{"d_mlp": 576, "vocab_size": 4096, "init_std_up": 0.0334, "lr_head": 0.00494, "final_lr_fraction": 0.1, "seq_len": 1024, "doc_mask": true, "train_tokens": 178700000}
Each number is 200 + 30 x the weight over its row's rms, rounded and kept within 0 to 999. Layers, rows and columns count from 0. The size before them is the row's rms in percent of the matrix's.

# layer 3 MLP up, 576x224, rms 0.164, rows 378-398, columns 0-111
103,214,230,182,154,212,211,204,280,202,243,240,201,206,177,145,188,133,248,236,261,228,215,179,148,150,159,217,216,154,186,201,219,181,205,227,191,206,229,174,230,205,212,188,195,173,261,210,161,159,187,175,252,220,171,191,141,204,223,102,204,219,263,181,222,219,227,245,216,206,181,193,226,214,191,234,199,187,151,165,214,224,181,204,191,203,236,217,174,219,214,220,163,213,243,196,210,214,207,198,191,151,221,199,184,241,179,161,174,234,208,174,238
097,131,221,172,263,156,159,131,172,215,194,226,185,228,192,244,173,209,232,214,173,183,174,175,165,184,209,246,202,235,191,179,203,177,174,251,276,180,190,227,175,190,157,213,191,224,210,135,186,201,203,166,164,193,211,215,175,159,206,132,217,157,212,200,229,184,193,223,242,139,226,185,179,201,211,207,215,184,220,213,206,161,254,223,179,230,159,195,177,167,181,247,195,118,264,172,194,202,189,160,213,218,243,192,190,199,218,213,212,222,229,214,193
095,194,145,188,169,200,223,232,188,229,236,128,205,110,164,226,222,219,206,209,201,171,177,231,177,204,204,256,238,240,244,159,188,171,162,203,226,204,197,229,209,192,233,231,195,237,172,187,168,271,215,252,222,186,138,195,247,174,231,203,183,237,175,233,162,180,209,171,144,202,160,190,234,220,189,221,227,190,211,210,197,208,189,216,201,208,214,217,197,245,229,147,165,195,160,213,227,168,181,215,220,206,219,216,190,197,145,203,214,162,259,207,199
097,192,227,224,215,198,193,160,191,220,205,196,192,195,179,245,179,213,189,150,226,184,231,244,216,177,255,196,158,165,229,221,211,191,147,269,157,174,185,221,206,195,173,250,169,174,231,186,227,189,273,233,196,212,179,214,256,217,160,194,166,172,202,225,186,195,166,186,236,190,225,205,216,187,202,199,211,171,195,179,164,188,217,195,223,258,241,228,184,154,218,185,268,214,190,129,185,195,173,178,256,170,199,205,211,187,153,147,195,186,181,248,200
100,180,220,244,215,227,213,225,193,174,226,204,194,197,236,200,227,231,215,223,215,270,189,217,171,223,150,156,175,222,294,212,222,154,156,162,176,205,228,224,178,192,173,206,215,184,212,218,196,198,188,177,235,155,191,206,196,217,195,208,143,195,205,213,160,250,172,226,185,210,150,246,204,163,200,179,222,192,183,227,166,207,203,250,193,223,229,195,136,196,207,239,239,174,238,192,222,183,216,191,171,220,242,220,168,209,217,149,248,170,227,219,182
101,235,202,223,161,195,248,166,216,216,204,184,235,164,190,270,201,208,123,165,230,225,194,217,242,151,213,181,188,221,245,214,177,259,172,197,188,223,248,262,220,185,220,185,249,228,175,230,145,183,199,202,172,146,213,219,187,223,232,209,270,179,181,193,232,163,207,168,199,201,195,216,187,168,181,233,198,246,183,247,181,190,184,183,235,227,201,226,230,195,221,209,164,183,176,189,175,233,168,194,260,193,220,180,246,217,150,142,187,211,212,192,172
094,159,190,216,182,260,167,170,255,184,221,216,204,224,151,225,158,166,184,186,181,188,237,215,223,163,180,198,203,212,186,270,203,231,182,208,240,213,183,179,196,210,227,223,204,230,200,185,207,192,206,187,223,217,182,190,203,181,193,180,197,237,195,200,239,209,207,238,198,200,264,225,203,235,272,175,170,168,232,246,214,215,215,143,195,210,211,184,183,201,192,269,266,249,193,184,175,221,219,148,194,217,245,152,165,203,171,218,178,172,151,235,228
100,148,182,190,183,188,226,190,185,223,231,214,186,228,208,186,173,229,213,180,228,199,178,251,168,238,182,266,187,173,187,211,227,243,215,175,220,205,191,125,250,211,229,257,190,160,195,228,221,161,187,218,147,244,204,210,188,219,208,202,172,160,219,229,180,182,186,288,261,183,211,193,143,170,205,187,269,224,207,215,255,160,196,207,231,201,174,154,238,171,199,231,194,232,178,221,246,212,223,222,184,218,222,189,246,209,216,200,224,197,195,195,201
100,166,181,190,186,227,154,168,193,202,217,204,233,206,192,205,188,173,152,211,206,140,181,217,235,138,235,208,93,206,177,205,256,229,236,200,164,216,199,174,168,173,156,204,208,185,253,205,145,236,137,232,209,202,179,197,259,239,221,227,217,175,173,216,191,137,193,216,170,196,203,179,217,171,177,195,146,238,240,190,174,145,156,191,228,206,200,184,230,205,172,171,172,160,222,189,173,218,191,248,240,223,207,189,173,188,184,200,123,189,178,206,230
101,159,158,258,244,223,187,262,242,157,199,172,245,184,215,233,180,216,179,188,178,210,185,174,180,193,210,185,175,202,205,168,238,210,137,185,171,208,201,197,174,203,133,209,238,195,179,180,191,271,221,238,196,209,196,198,176,179,149,153,224,170,222,249,198,221,173,183,219,169,209,178,212,203,255,210,226,185,213,188,143,178,166,285,192,231,161,205,214,191,238,170,211,177,230,207,203,231,236,218,234,245,128,163,222,230,216,183,234,210,213,229,216
107,178,188,156,174,177,225,215,222,218,199,211,223,185,238,234,203,186,202,163,203,148,206,181,227,186,188,246,141,199,220,211,262,155,231,187,186,216,231,183,204,154,218,162,185,188,195,223,222,200,241,217,186,204,146,207,209,171,243,232,208,195,218,253,209,171,172,154,199,240,199,212,168,170,125,190,208,168,156,195,196,176,228,202,204,228,215,175,145,161,183,191,212,197,132,202,199,173,213,194,236,204,196,166,235,233,161,244,218,237,206,228,156
097,276,196,193,237,172,248,202,234,157,206,172,163,200,175,182,205,177,200,197,233,161,197,199,204,162,177,172,192,232,197,227,161,199,194,131,190,210,216,220,210,181,213,204,219,246,257,230,183,227,239,235,205,226,207,217,167,217,235,254,184,199,171,225,166,217,170,150,192,255,180,231,250,161,203,241,205,183,207,186,180,269,200,190,168,172,118,180,203,206,256,187,166,180,246,197,193,179,217,251,273,169,203,202,186,222,202,196,220,221,155,183,199
108,234,197,220,202,219,188,203,161,136,231,201,177,180,217,172,213,197,221,266,188,263,188,232,183,190,167,225,218,201,213,222,187,201,177,220,183,186,245,234,203,155,217,178,186,178,218,173,252,167,208,169,205,234,166,211,219,201,255,177,196,215,229,155,193,149,204,190,185,183,206,210,180,176,258,185,215,230,184,189,193,156,222,185,224,205,199,202,194,202,227,199,162,245,265,269,194,195,194,205,206,201,168,226,205,183,164,169,217,185,249,228,201
098,187,223,187,220,202,163,175,235,194,215,154,171,186,196,207,205,181,172,186,187,242,173,166,233,170,166,198,234,205,215,215,196,187,224,192,146,200,130,221,207,246,244,186,190,250,192,198,205,217,168,226,181,229,210,192,166,212,186,228,223,175,228,199,213,211,206,189,177,178,215,197,166,130,146,240,231,132,275,198,186,227,224,129,179,252,240,218,160,186,257,212,214,238,184,209,180,162,138,180,180,199,144,233,219,248,227,150,177,171,182,218,173
100,214,232,162,247,149,218,257,194,212,177,219,212,166,253,179,195,242,192,165,154,152,175,233,162,225,182,174,211,179,220,183,170,175,210,275,279,222,220,221,236,212,200,171,230,233,192,196,204,197,220,184,217,203,192,132,249,185,183,289,192,224,216,180,184,152,214,237,222,160,203,183,215,199,247,228,172,179,214,166,177,172,189,186,234,175,218,202,230,189,230,174,202,197,207,189,190,212,209,189,155,140,214,192,192,194,213,232,241,229,166,191,228
100,133,236,252,267,195,203,236,164,186,185,158,200,213,189,182,182,218,201,186,205,239,167,205,129,216,208,211,228,196,242,208,129,214,214,246,190,237,189,186,163,215,226,177,227,185,196,205,163,138,211,198,188,207,129,175,192,204,189,196,136,198,210,235,197,142,231,182,210,176,198,214,185,188,138,193,190,214,162,173,182,270,244,203,162,194,173,242,190,217,138,203,267,217,202,228,196,261,194,191,220,149,185,160,222,211,192,211,193,246,212,223,169
100,189,174,209,175,222,226,213,157,264,211,206,222,209,215,221,175,163,207,164,222,219,242,205,176,173,174,215,189,226,207,226,218,225,164,219,169,187,158,228,191,220,213,206,248,226,246,200,154,215,156,201,194,203,193,216,204,200,164,216,204,163,236,202,180,207,166,193,278,187,182,234,254,220,184,160,230,229,203,231,212,177,184,189,189,206,187,166,230,211,160,200,226,153,188,227,136,240,204,173,160,234,194,230,175,164,205,222,194,198,200,268,182
101,178,211,225,201,144,205,198,250,219,174,204,178,233,231,226,228,204,153,236,223,214,189,237,224,217,224,213,245,135,154,205,222,198,164,182,191,150,185,199,162,201,173,205,208,197,196,203,153,146,248,211,237,252,180,215,237,198,223,184,181,236,176,179,222,216,180,120,228,196,185,241,249,149,212,218,236,196,157,287,159,218,191,237,219,209,215,212,194,202,219,214,181,150,195,183,182,197,203,195,203,208,179,191,193,242,186,167,183,190,265,235,189
097,160,221,174,223,157,221,254,217,133,221,229,186,223,139,230,193,273,202,166,227,181,262,167,220,234,173,236,164,210,169,209,166,164,215,219,215,197,200,169,200,222,242,206,208,225,200,188,200,168,203,179,166,200,262,222,206,214,189,213,172,167,198,198,147,185,201,202,213,214,256,201,208,174,214,231,193,231,173,222,218,185,193,262,160,178,158,117,232,237,217,176,272,215,156,239,176,194,187,251,188,197,113,221,248,133,188,225,210,161,213,197,227
106,237,191,187,174,170,221,233,121,193,186,245,194,250,192,174,158,239,197,158,154,191,196,196,215,209,165,203,149,170,227,200,152,187,189,171,175,142,214,144,181,198,214,122,213,191,144,183,195,152,199,191,217,165,177,207,263,215,194,216,131,212,214,224,192,197,178,157,121,184,229,217,189,207,239,178,263,205,234,224,200,221,169,190,185,171,214,215,169,179,239,264,180,227,159,232,193,187,207,208,197,234,185,211,218,198,225,228,191,201,153,191,191
100,201,209,222,238,215,197,195,229,198,213,196,200,219,219,196,241,179,188,221,246,242,188,186,215,187,196,233,166,171,189,276,248,238,189,160,240,214,161,207,217,223,200,220,139,149,218,205,213,182,225,176,221,246,189,203,215,236,221,223,180,181,198,211,195,207,235,121,213,247,162,189,248,219,216,213,235,200,203,272,221,181,154,189,185,258,206,180,210,191,210,234,158,228,208,237,149,209,213,186,97,167,258,198,194,231,227,190,162,201,250,240,215
# layer 3 MLP down (transposed), 576x224, rms 0.0933, rows 378-398, columns 0-111
096,219,204,185,205,194,191,221,244,167,228,214,237,221,175,202,199,181,129,237,144,204,188,183,170,191,186,179,168,160,164,189,212,254,245,250,219,235,227,256,198,193,184,207,161,185,218,210,210,195,269,201,183,237,200,183,209,251,184,164,179,211,205,245,200,166,198,263,213,154,243,135,210,185,231,202,198,168,219,223,205,211,187,201,194,235,174,191,187,193,186,192,157,167,185,210,188,229,234,189,201,197,241,193,159,189,168,170,199,213,203,191,212
095,236,227,191,254,207,219,212,214,203,174,214,242,191,148,198,289,178,127,213,224,179,187,217,160,237,250,186,171,199,141,177,263,167,188,196,219,183,173,225,224,180,188,210,153,179,170,199,188,198,162,200,201,255,137,175,199,175,200,226,219,234,190,137,215,175,213,184,200,230,201,164,210,163,222,203,213,196,187,143,178,214,198,227,197,205,236,215,172,241,184,196,229,214,275,206,186,241,198,200,206,259,169,222,198,211,247,205,200,157,217,205,225
095,212,201,243,228,183,203,174,208,221,251,204,168,216,211,194,210,188,220,218,238,163,196,241,180,139,267,165,168,204,177,209,200,168,204,227,147,191,168,179,199,230,205,233,182,219,254,223,227,171,184,151,237,189,166,194,237,188,152,214,245,198,164,226,207,217,181,145,251,180,164,186,207,199,188,124,211,200,263,140,221,184,206,237,227,218,196,189,190,173,241,214,211,216,153,170,188,151,204,184,221,177,180,195,242,177,230,191,208,211,185,217,183
097,211,210,183,192,205,187,185,226,226,142,158,177,191,184,177,203,216,204,184,259,189,214,168,214,204,174,179,255,180,214,205,188,221,205,211,263,210,179,208,147,206,137,196,182,212,212,202,170,219,161,165,245,205,167,230,188,182,209,234,195,187,277,180,167,196,249,203,156,174,253,217,196,193,202,197,215,211,233,221,144,206,158,228,231,223,201,241,181,217,190,213,222,211,215,213,242,161,230,223,218,222,195,154,200,155,193,190,195,207,173,158,224
104,206,211,205,157,219,208,150,192,183,205,207,174,230,262,166,201,163,185,224,217,229,227,227,193,216,195,165,199,172,192,202,205,143,179,194,245,190,220,177,221,182,223,234,163,223,211,199,292,190,214,206,158,142,242,206,185,176,246,189,182,210,255,170,216,201,180,135,234,190,172,204,202,240,203,196,145,180,142,205,216,231,162,192,197,213,261,200,168,242,198,187,170,222,201,187,199,148,156,149,169,228,163,158,219,206,177,211,205,173,212,188,158
102,145,219,235,157,181,178,141,152,202,199,221,158,250,207,217,193,243,240,252,124,205,235,159,210,203,189,181,172,235,234,143,259,200,232,181,225,215,217,230,217,157,194,147,210,226,242,179,243,160,213,210,178,170,178,236,192,208,183,169,154,189,213,195,223,197,163,172,170,201,202,187,208,157,235,219,190,206,174,199,204,192,192,189,166,239,173,242,192,201,221,200,183,261,246,173,228,231,227,205,192,213,163,200,135,200,176,188,167,263,239,200,197
099,157,175,223,183,203,177,153,203,199,196,221,214,245,164,188,205,189,220,198,221,251,200,182,168,197,195,163,216,198,236,187,217,135,215,215,171,222,183,180,179,223,178,197,248,206,157,238,230,210,215,215,194,250,233,196,179,210,232,197,185,179,187,212,200,159,203,220,224,247,189,194,189,167,149,160,200,179,217,207,219,153,204,185,203,229,256,227,125,170,143,156,173,257,201,181,174,219,174,144,249,221,224,179,213,215,201,205,202,177,169,183,199
101,238,187,188,209,203,168,177,208,222,215,177,218,266,209,147,213,207,219,191,243,212,220,226,175,171,200,257,212,215,219,241,222,150,172,207,200,212,138,237,153,247,220,232,152,200,225,200,225,231,144,201,244,185,152,217,223,204,141,201,220,152,170,209,179,192,183,196,146,198,203,237,263,277,228,247,238,194,163,201,247,175,214,193,187,191,191,215,150,210,179,220,177,218,237,200,143,243,217,183,189,181,228,180,154,209,208,211,170,192,185,219,242
099,254,241,236,179,226,183,273,191,162,188,157,210,186,193,173,181,196,245,202,156,224,183,198,187,156,163,199,251,154,230,202,160,197,224,192,146,225,191,272,181,203,227,158,191,196,213,159,180,212,243,227,240,225,215,200,183,186,205,228,204,220,204,172,180,144,214,195,230,263,212,180,219,229,185,212,236,176,158,186,167,142,259,145,188,182,189,189,241,216,273,172,166,195,196,248,215,209,196,187,213,193,194,207,204,216,160,239,245,202,212,234,188
102,221,171,206,229,204,162,183,172,216,231,143,212,165,181,212,192,213,187,204,191,188,197,215,240,251,172,168,220,237,232,211,212,212,178,218,209,215,154,217,207,185,199,239,144,170,184,193,124,280,179,166,184,204,198,218,159,162,206,244,165,207,178,194,220,197,187,196,203,195,143,162,166,238,216,198,209,154,215,252,219,204,176,182,183,209,179,229,237,182,193,263,155,250,187,244,204,202,144,230,178,205,199,183,213,223,253,182,181,174,224,196,192
099,155,156,163,186,247,162,163,189,188,184,222,209,191,175,186,239,182,216,176,281,178,190,182,259,144,214,144,172,168,178,233,201,175,161,177,185,169,189,118,209,239,240,129,187,199,213,214,232,194,241,173,218,201,191,166,246,211,165,206,169,199,217,199,185,201,218,253,202,220,227,185,183,211,190,175,151,195,210,177,190,168,239,247,166,226,216,180,193,216,190,196,309,222,145,190,255,165,208,150,210,200,210,156,199,157,229,108,206,211,197,207,226
097,183,203,220,143,164,223,267,231,196,186,218,195,180,196,167,202,162,267,169,180,169,230,197,211,183,177,205,200,148,227,182,218,195,177,195,198,199,215,177,177,165,204,232,200,229,157,176,219,280,209,238,206,163,183,200,226,176,134,187,243,203,206,271,171,192,220,198,147,227,231,199,144,219,216,210,152,219,196,218,207,228,173,246,201,231,214,145,138,236,175,245,191,181,246,228,250,198,254,223,203,179,204,212,217,205,185,183,191,215,205,170,228
105,227,215,227,212,234,208,170,222,193,163,250,129,223,187,241,193,183,171,256,241,222,231,237,192,168,147,203,185,235,158,181,183,226,201,169,205,159,109,213,205,173,219,169,236,207,195,193,169,189,193,243,152,197,212,152,167,167,203,184,239,198,255,206,182,206,200,220,198,215,158,148,249,221,218,155,214,184,219,223,190,200,184,208,174,209,217,234,200,177,222,190,144,195,224,205,155,193,180,183,247,194,140,213,190,220,222,186,223,158,207,194,160
100,190,143,194,190,262,231,204,132,242,175,235,217,212,202,198,123,208,267,188,230,222,239,209,239,174,160,123,236,232,193,189,188,245,170,170,175,162,257,184,193,187,244,185,212,237,148,151,222,136,212,158,224,226,228,200,180,219,156,179,246,267,228,229,180,209,210,170,200,201,176,189,229,218,240,146,187,172,215,240,207,218,194,258,227,202,208,199,175,211,193,168,250,150,179,193,174,155,200,209,224,247,231,208,180,203,189,237,235,186,210,152,169
104,171,250,233,208,186,292,151,237,182,231,205,178,229,255,191,183,223,166,183,188,258,205,177,202,210,192,190,194,173,183,179,200,224,202,189,207,208,215,191,217,228,191,200,276,190,179,222,182,153,174,191,156,166,164,184,227,198,215,162,199,210,251,197,216,231,192,230,148,256,242,182,214,203,241,228,209,224,264,156,169,235,188,214,191,193,252,210,145,223,167,198,181,145,164,201,168,214,201,203,150,248,224,224,218,186,217,175,252,160,210,216,242
106,194,154,172,228,218,154,144,234,178,186,167,170,214,168,193,185,235,219,159,219,215,197,185,205,144,194,198,145,157,224,166,202,219,211,147,214,181,192,178,247,185,199,238,226,226,205,196,173,194,213,205,197,183,221,200,229,148,141,189,243,198,213,204,237,193,223,220,243,185,213,172,211,165,189,155,147,211,231,238,233,162,178,220,235,201,193,228,154,197,150,228,197,211,215,187,216,236,232,199,199,187,232,214,130,200,213,196,202,220,125,152,180
103,202,229,188,251,226,176,233,187,223,202,232,203,234,178,167,205,188,188,259,203,276,191,217,199,210,170,188,211,220,218,202,186,143,218,165,198,184,211,206,221,141,201,227,172,130,206,183,199,235,115,223,161,184,215,227,204,189,244,195,170,244,149,171,181,167,197,181,194,180,260,155,151,191,203,220,199,170,224,217,211,165,267,208,221,183,188,160,205,212,158,197,224,144,179,224,180,217,175,226,195,154,180,227,170,171,244,246,213,167,211,231,189
098,233,187,237,245,221,204,256,218,189,203,186,221,224,210,209,204,151,249,189,193,243,197,222,206,145,212,267,211,246,227,201,179,228,245,214,240,259,184,217,179,198,234,195,248,164,195,180,195,223,185,215,194,226,197,171,206,183,166,213,161,170,152,173,217,223,187,231,194,210,237,234,209,249,205,257,219,206,181,184,217,228,216,176,194,226,257,208,176,245,191,192,196,145,139,194,212,223,159,244,152,237,196,257,179,161,234,204,205,143,240,183,220
098,212,243,139,154,185,179,189,192,210,237,179,186,168,230,195,191,150,221,190,216,251,229,139,166,130,213,205,263,161,209,227,172,234,222,208,233,210,267,196,231,192,172,215,187,183,172,222,183,163,218,206,242,240,179,132,225,199,175,175,211,167,187,196,237,182,217,141,186,169,191,218,213,242,178,208,156,233,183,169,201,174,143,199,180,190,251,219,231,220,147,221,175,217,219,147,261,163,155,154,213,152,126,181,151,180,212,188,194,208,195,215,214
104,199,208,198,182,233,147,190,251,185,195,149,197,272,218,148,159,195,206,225,205,112,241,201,182,163,171,212,204,185,198,219,200,168,205,180,220,190,202,212,212,150,213,258,212,170,170,167,163,216,208,181,182,251,186,274,197,176,214,173,239,184,224,228,166,200,209,182,217,247,168,215,191,192,157,183,188,160,226,219,160,169,195,200,195,163,210,176,228,179,199,198,218,250,188,178,223,185,228,182,181,185,231,191,125,237,159,178,193,248,213,167,180
100,187,189,207,232,182,193,172,220,190,160,191,179,239,209,195,181,228,155,234,171,204,180,214,200,187,180,168,243,237,235,197,190,170,221,154,198,164,237,148,235,149,172,218,214,186,183,210,243,222,237,153,227,181,169,203,234,221,160,181,240,202,268,188,211,214,168,181,227,204,171,221,164,198,200,257,150,168,202,159,204,190,177,188,188,203,188,233,196,217,141,153,226,205,210,235,186,255,229,217,142,155,186,181,190,259,140,218,246,198,235,197,193
# layer 3 MLP gate, 576x224, rms 0.158, rows 379-399, columns 0-111
095,200,188,213,294,151,191,191,180,216,192,193,178,175,190,192,222,184,245,215,168,176,157,207,156,198,163,255,169,194,174,189,180,166,163,242,263,239,207,221,183,226,266,177,217,254,194,175,232,185,239,197,167,167,193,202,198,206,136,133,190,229,249,219,183,146,194,266,171,214,230,184,196,165,195,175,207,173,199,151,187,236,186,156,186,208,177,199,229,225,239,213,206,184,200,185,211,144,180,154,233,216,186,200,207,184,231,205,181,211,148,195,183
099,226,167,207,249,187,228,171,184,181,218,173,188,215,148,227,207,228,209,220,187,227,224,193,201,192,170,217,245,157,255,215,226,197,146,187,189,241,218,210,201,204,264,149,190,237,170,213,170,184,156,232,242,215,237,192,222,214,200,176,194,215,147,246,213,278,167,174,202,191,192,243,197,200,169,200,205,226,195,258,197,236,186,214,181,193,195,174,243,192,191,207,233,180,181,171,256,207,245,182,250,204,229,208,194,162,174,192,163,242,171,175,192
090,251,199,242,162,219,189,183,200,237,179,224,169,193,221,272,210,175,232,228,152,249,203,171,222,203,197,205,251,209,157,216,188,128,229,128,216,229,168,155,159,201,148,217,185,207,204,185,185,224,165,150,214,237,165,210,187,227,203,173,188,207,196,192,217,172,183,213,253,247,186,193,218,232,181,176,257,174,169,227,212,220,215,185,212,203,252,185,142,228,255,145,238,219,147,183,167,156,192,220,200,171,211,163,175,160,180,213,148,161,227,243,208
107,223,208,211,196,173,227,256,183,168,197,229,241,242,211,175,127,189,146,200,241,145,202,211,220,165,183,182,160,214,151,172,203,174,197,177,186,248,192,137,169,233,198,190,218,226,209,166,187,201,232,231,238,166,213,307,204,204,191,211,189,268,211,215,209,175,181,181,162,182,205,196,148,168,176,225,227,188,162,193,161,192,189,185,170,283,153,197,268,198,189,230,179,156,201,199,218,224,257,164,259,188,177,209,222,152,199,234,187,156,211,223,218
100,201,178,217,184,265,198,205,212,167,169,164,202,186,202,201,262,195,203,179,218,180,174,248,215,221,222,204,153,203,253,207,190,198,240,180,195,175,193,212,184,201,188,211,191,177,185,171,178,213,252,165,165,204,234,165,174,160,150,214,210,230,170,207,202,197,250,234,193,204,253,174,216,191,182,165,218,201,194,244,226,237,247,199,214,249,183,223,158,180,208,154,205,210,145,197,173,221,214,192,201,204,191,189,242,179,214,226,238,154,206,191,288
096,200,206,262,240,140,164,260,246,227,196,198,149,182,191,185,249,173,198,211,218,236,213,138,188,213,184,184,260,148,220,218,232,199,177,204,224,235,206,197,184,223,168,189,199,149,186,210,185,151,234,222,146,149,148,284,221,203,231,170,164,212,179,184,184,220,260,216,183,187,218,195,216,225,205,237,205,215,140,184,244,186,194,251,186,150,162,178,179,204,180,204,145,179,177,138,241,184,189,229,227,200,194,190,201,209,246,258,192,193,159,173,232
101,220,186,202,195,200,242,191,216,212,191,211,245,172,202,189,180,175,147,246,191,227,246,165,260,172,218,260,202,196,210,213,238,210,221,244,152,204,179,205,165,227,170,178,171,244,255,188,230,199,224,213,197,161,197,236,80,151,236,193,213,213,219,232,190,225,228,219,200,197,218,169,228,212,184,150,229,230,168,197,188,234,219,231,221,218,200,217,186,172,169,183,168,252,150,195,218,187,218,230,224,251,177,174,264,223,214,215,203,203,261,186,269
101,234,174,209,238,170,264,141,229,170,209,155,198,218,223,208,245,183,228,251,227,210,200,186,172,211,181,244,177,177,248,203,151,233,224,225,186,187,206,188,231,199,209,229,233,287,197,228,194,198,250,196,172,211,206,156,177,164,248,197,133,168,177,260,238,201,199,198,218,200,215,172,207,167,226,168,210,201,199,167,214,217,162,198,196,207,234,185,236,196,193,207,196,180,149,171,212,159,163,203,202,200,191,249,167,183,185,199,218,273,170,224,170
104,226,182,201,223,222,179,221,184,242,231,246,230,171,225,199,250,148,164,210,203,177,190,163,212,172,215,187,201,154,226,206,190,189,151,248,244,246,156,186,208,204,218,198,256,154,234,155,231,165,242,197,204,194,161,189,263,184,211,229,179,170,223,249,215,279,213,187,232,147,164,172,199,226,225,161,177,173,160,211,186,239,238,208,168,174,174,247,172,173,180,183,191,241,247,159,156,210,198,212,189,214,183,227,232,171,193,207,174,176,158,174,197
099,181,187,217,229,167,239,244,157,226,194,196,238,238,211,184,221,208,189,164,192,174,203,234,182,208,187,158,212,224,197,217,201,242,154,194,210,226,169,116,217,186,191,155,178,160,203,216,211,225,194,193,182,262,154,190,183,234,168,249,243,210,229,219,174,211,167,187,238,157,210,232,157,223,219,147,191,205,182,226,202,259,221,184,199,242,171,212,216,194,208,221,218,190,175,155,203,172,201,163,184,215,182,230,172,180,142,239,188,152,229,252,180
104,205,218,206,192,219,207,221,167,239,182,151,211,167,214,262,186,236,227,226,232,192,238,199,244,197,225,140,148,265,230,154,184,197,181,202,202,183,245,211,208,204,239,238,181,198,207,202,230,188,211,154,190,200,200,182,202,165,198,220,167,233,179,201,262,200,127,193,210,174,208,188,227,139,167,171,203,186,211,176,224,225,217,209,188,204,226,183,205,212,242,167,214,211,228,172,165,216,232,173,192,190,194,182,238,205,130,212,185,223,204,166,172
102,233,146,206,243,152,168,240,166,190,154,213,203,224,232,202,270,160,229,221,201,164,189,178,194,209,186,234,150,203,227,201,196,180,164,213,177,196,134,231,203,207,208,227,169,165,203,223,242,218,193,200,211,180,163,166,193,248,139,235,217,172,144,270,220,212,222,253,199,219,186,190,170,188,114,161,216,246,206,208,228,219,182,219,162,208,155,217,157,227,182,246,131,188,193,162,211,129,120,178,237,232,224,165,195,228,196,202,191,179,197,173,197
100,158,207,151,160,209,172,228,215,164,242,200,152,266,202,200,192,158,176,181,213,202,199,191,199,216,216,238,177,216,202,195,216,250,232,201,171,214,223,185,150,181,171,177,143,190,181,146,221,210,198,214,205,184,188,233,228,209,238,171,182,171,148,243,256,192,181,207,180,214,222,243,229,188,196,204,229,162,230,165,196,200,227,227,226,219,197,195,243,198,153,193,207,198,220,193,190,198,206,154,225,181,164,206,193,164,227,167,208,186,172,233,212
098,154,200,181,179,248,237,196,140,140,212,174,214,158,192,206,188,166,203,140,201,196,180,163,251,217,227,191,141,228,209,218,271,234,198,185,218,147,209,206,161,197,174,148,193,221,174,194,183,199,165,223,179,187,267,249,183,147,210,193,202,222,160,187,221,182,172,237,179,127,227,193,144,140,183,183,187,202,211,226,148,171,224,208,190,231,162,174,218,208,204,225,202,187,156,183,214,181,236,210,232,221,187,155,261,152,236,200,202,156,224,244,218
106,219,148,221,266,224,179,211,230,202,154,169,188,208,226,208,215,119,178,205,223,193,178,145,150,195,166,178,199,194,217,235,240,236,164,196,239,194,178,201,169,198,208,202,236,230,165,191,218,224,189,152,179,173,247,234,251,183,244,196,203,193,197,243,242,204,177,202,170,264,247,210,171,121,216,269,215,242,219,176,204,165,196,186,195,183,232,199,252,185,196,228,190,235,171,183,176,122,230,211,245,216,196,150,165,218,210,214,217,204,188,227,208
109,172,171,199,208,222,193,244,266,202,222,243,208,203,257,229,257,168,137,178,201,208,208,178,203,168,200,174,158,260,253,170,186,202,223,143,229,227,163,184,243,173,137,197,173,266,188,257,200,187,189,222,180,212,202,179,266,193,180,200,228,196,148,185,207,206,144,179,208,222,231,189,226,258,173,201,201,142,157,199,225,205,170,190,194,245,201,159,254,219,180,219,205,230,200,229,272,242,154,161,168,152,147,203,175,164,232,159,183,119,218,222,184
107,236,204,172,160,214,178,164,236,245,191,201,211,198,218,214,156,172,162,243,205,219,175,242,147,197,176,234,168,222,210,215,202,205,198,171,217,214,178,214,174,202,170,146,155,220,210,197,170,209,244,235,227,268,200,242,175,191,184,177,191,144,194,143,226,231,193,176,184,250,134,198,277,192,193,186,172,213,157,141,167,188,206,231,207,225,214,197,185,199,224,154,203,236,189,202,198,201,232,219,179,196,214,172,200,238,231,225,183,220,202,190,212
098,148,175,148,180,195,253,129,190,279,251,179,197,210,210,207,219,174,209,198,220,230,195,215,190,193,210,209,209,201,286,145,169,191,137,194,246,218,193,207,204,177,116,220,185,231,219,191,174,161,219,181,198,170,226,161,193,220,266,232,253,180,230,249,215,196,186,153,212,173,182,153,156,174,221,208,185,247,205,213,238,158,216,213,253,175,172,220,214,204,174,200,177,175,210,199,253,219,170,195,180,223,225,208,243,210,186,204,146,177,237,188,229
103,182,230,223,208,221,204,226,218,226,216,188,215,256,176,240,201,180,215,205,178,210,194,202,230,192,225,216,208,219,185,225,199,191,221,177,185,234,216,218,201,175,165,143,192,217,175,231,237,222,172,202,194,160,157,221,191,185,227,178,159,167,207,191,199,230,208,212,215,252,234,232,217,210,229,179,220,211,214,242,219,195,192,211,226,176,170,166,194,228,231,168,162,150,172,154,149,189,203,239,150,203,148,151,191,144,180,239,201,219,211,261,262
107,217,160,218,199,181,185,197,160,201,238,172,216,213,221,216,177,180,176,227,262,169,206,197,198,230,165,197,233,281,254,208,181,149,184,161,227,179,250,193,228,198,180,222,239,215,158,221,179,237,234,197,162,116,150,186,196,245,169,131,202,136,210,181,165,223,146,282,142,243,188,206,174,250,197,160,193,199,174,178,196,220,184,209,176,222,206,189,180,169,174,190,171,160,210,213,212,200,164,168,196,161,253,206,176,181,196,213,212,167,142,143,167
100,230,188,223,212,207,203,210,164,174,214,136,201,177,178,171,206,157,184,193,208,202,206,203,198,234,160,240,116,228,240,194,193,197,242,198,233,144,172,176,197,230,226,202,172,241,194,160,193,173,168,212,219,193,234,164,148,188,226,239,218,192,162,195,251,202,183,257,197,129,244,171,181,141,218,227,220,184,213,246,229,238,197,166,198,166,221,192,182,219,142,189,192,182,195,205,201,223,135,159,176,218,213,191,202,225,165,222,177,199,233,233,204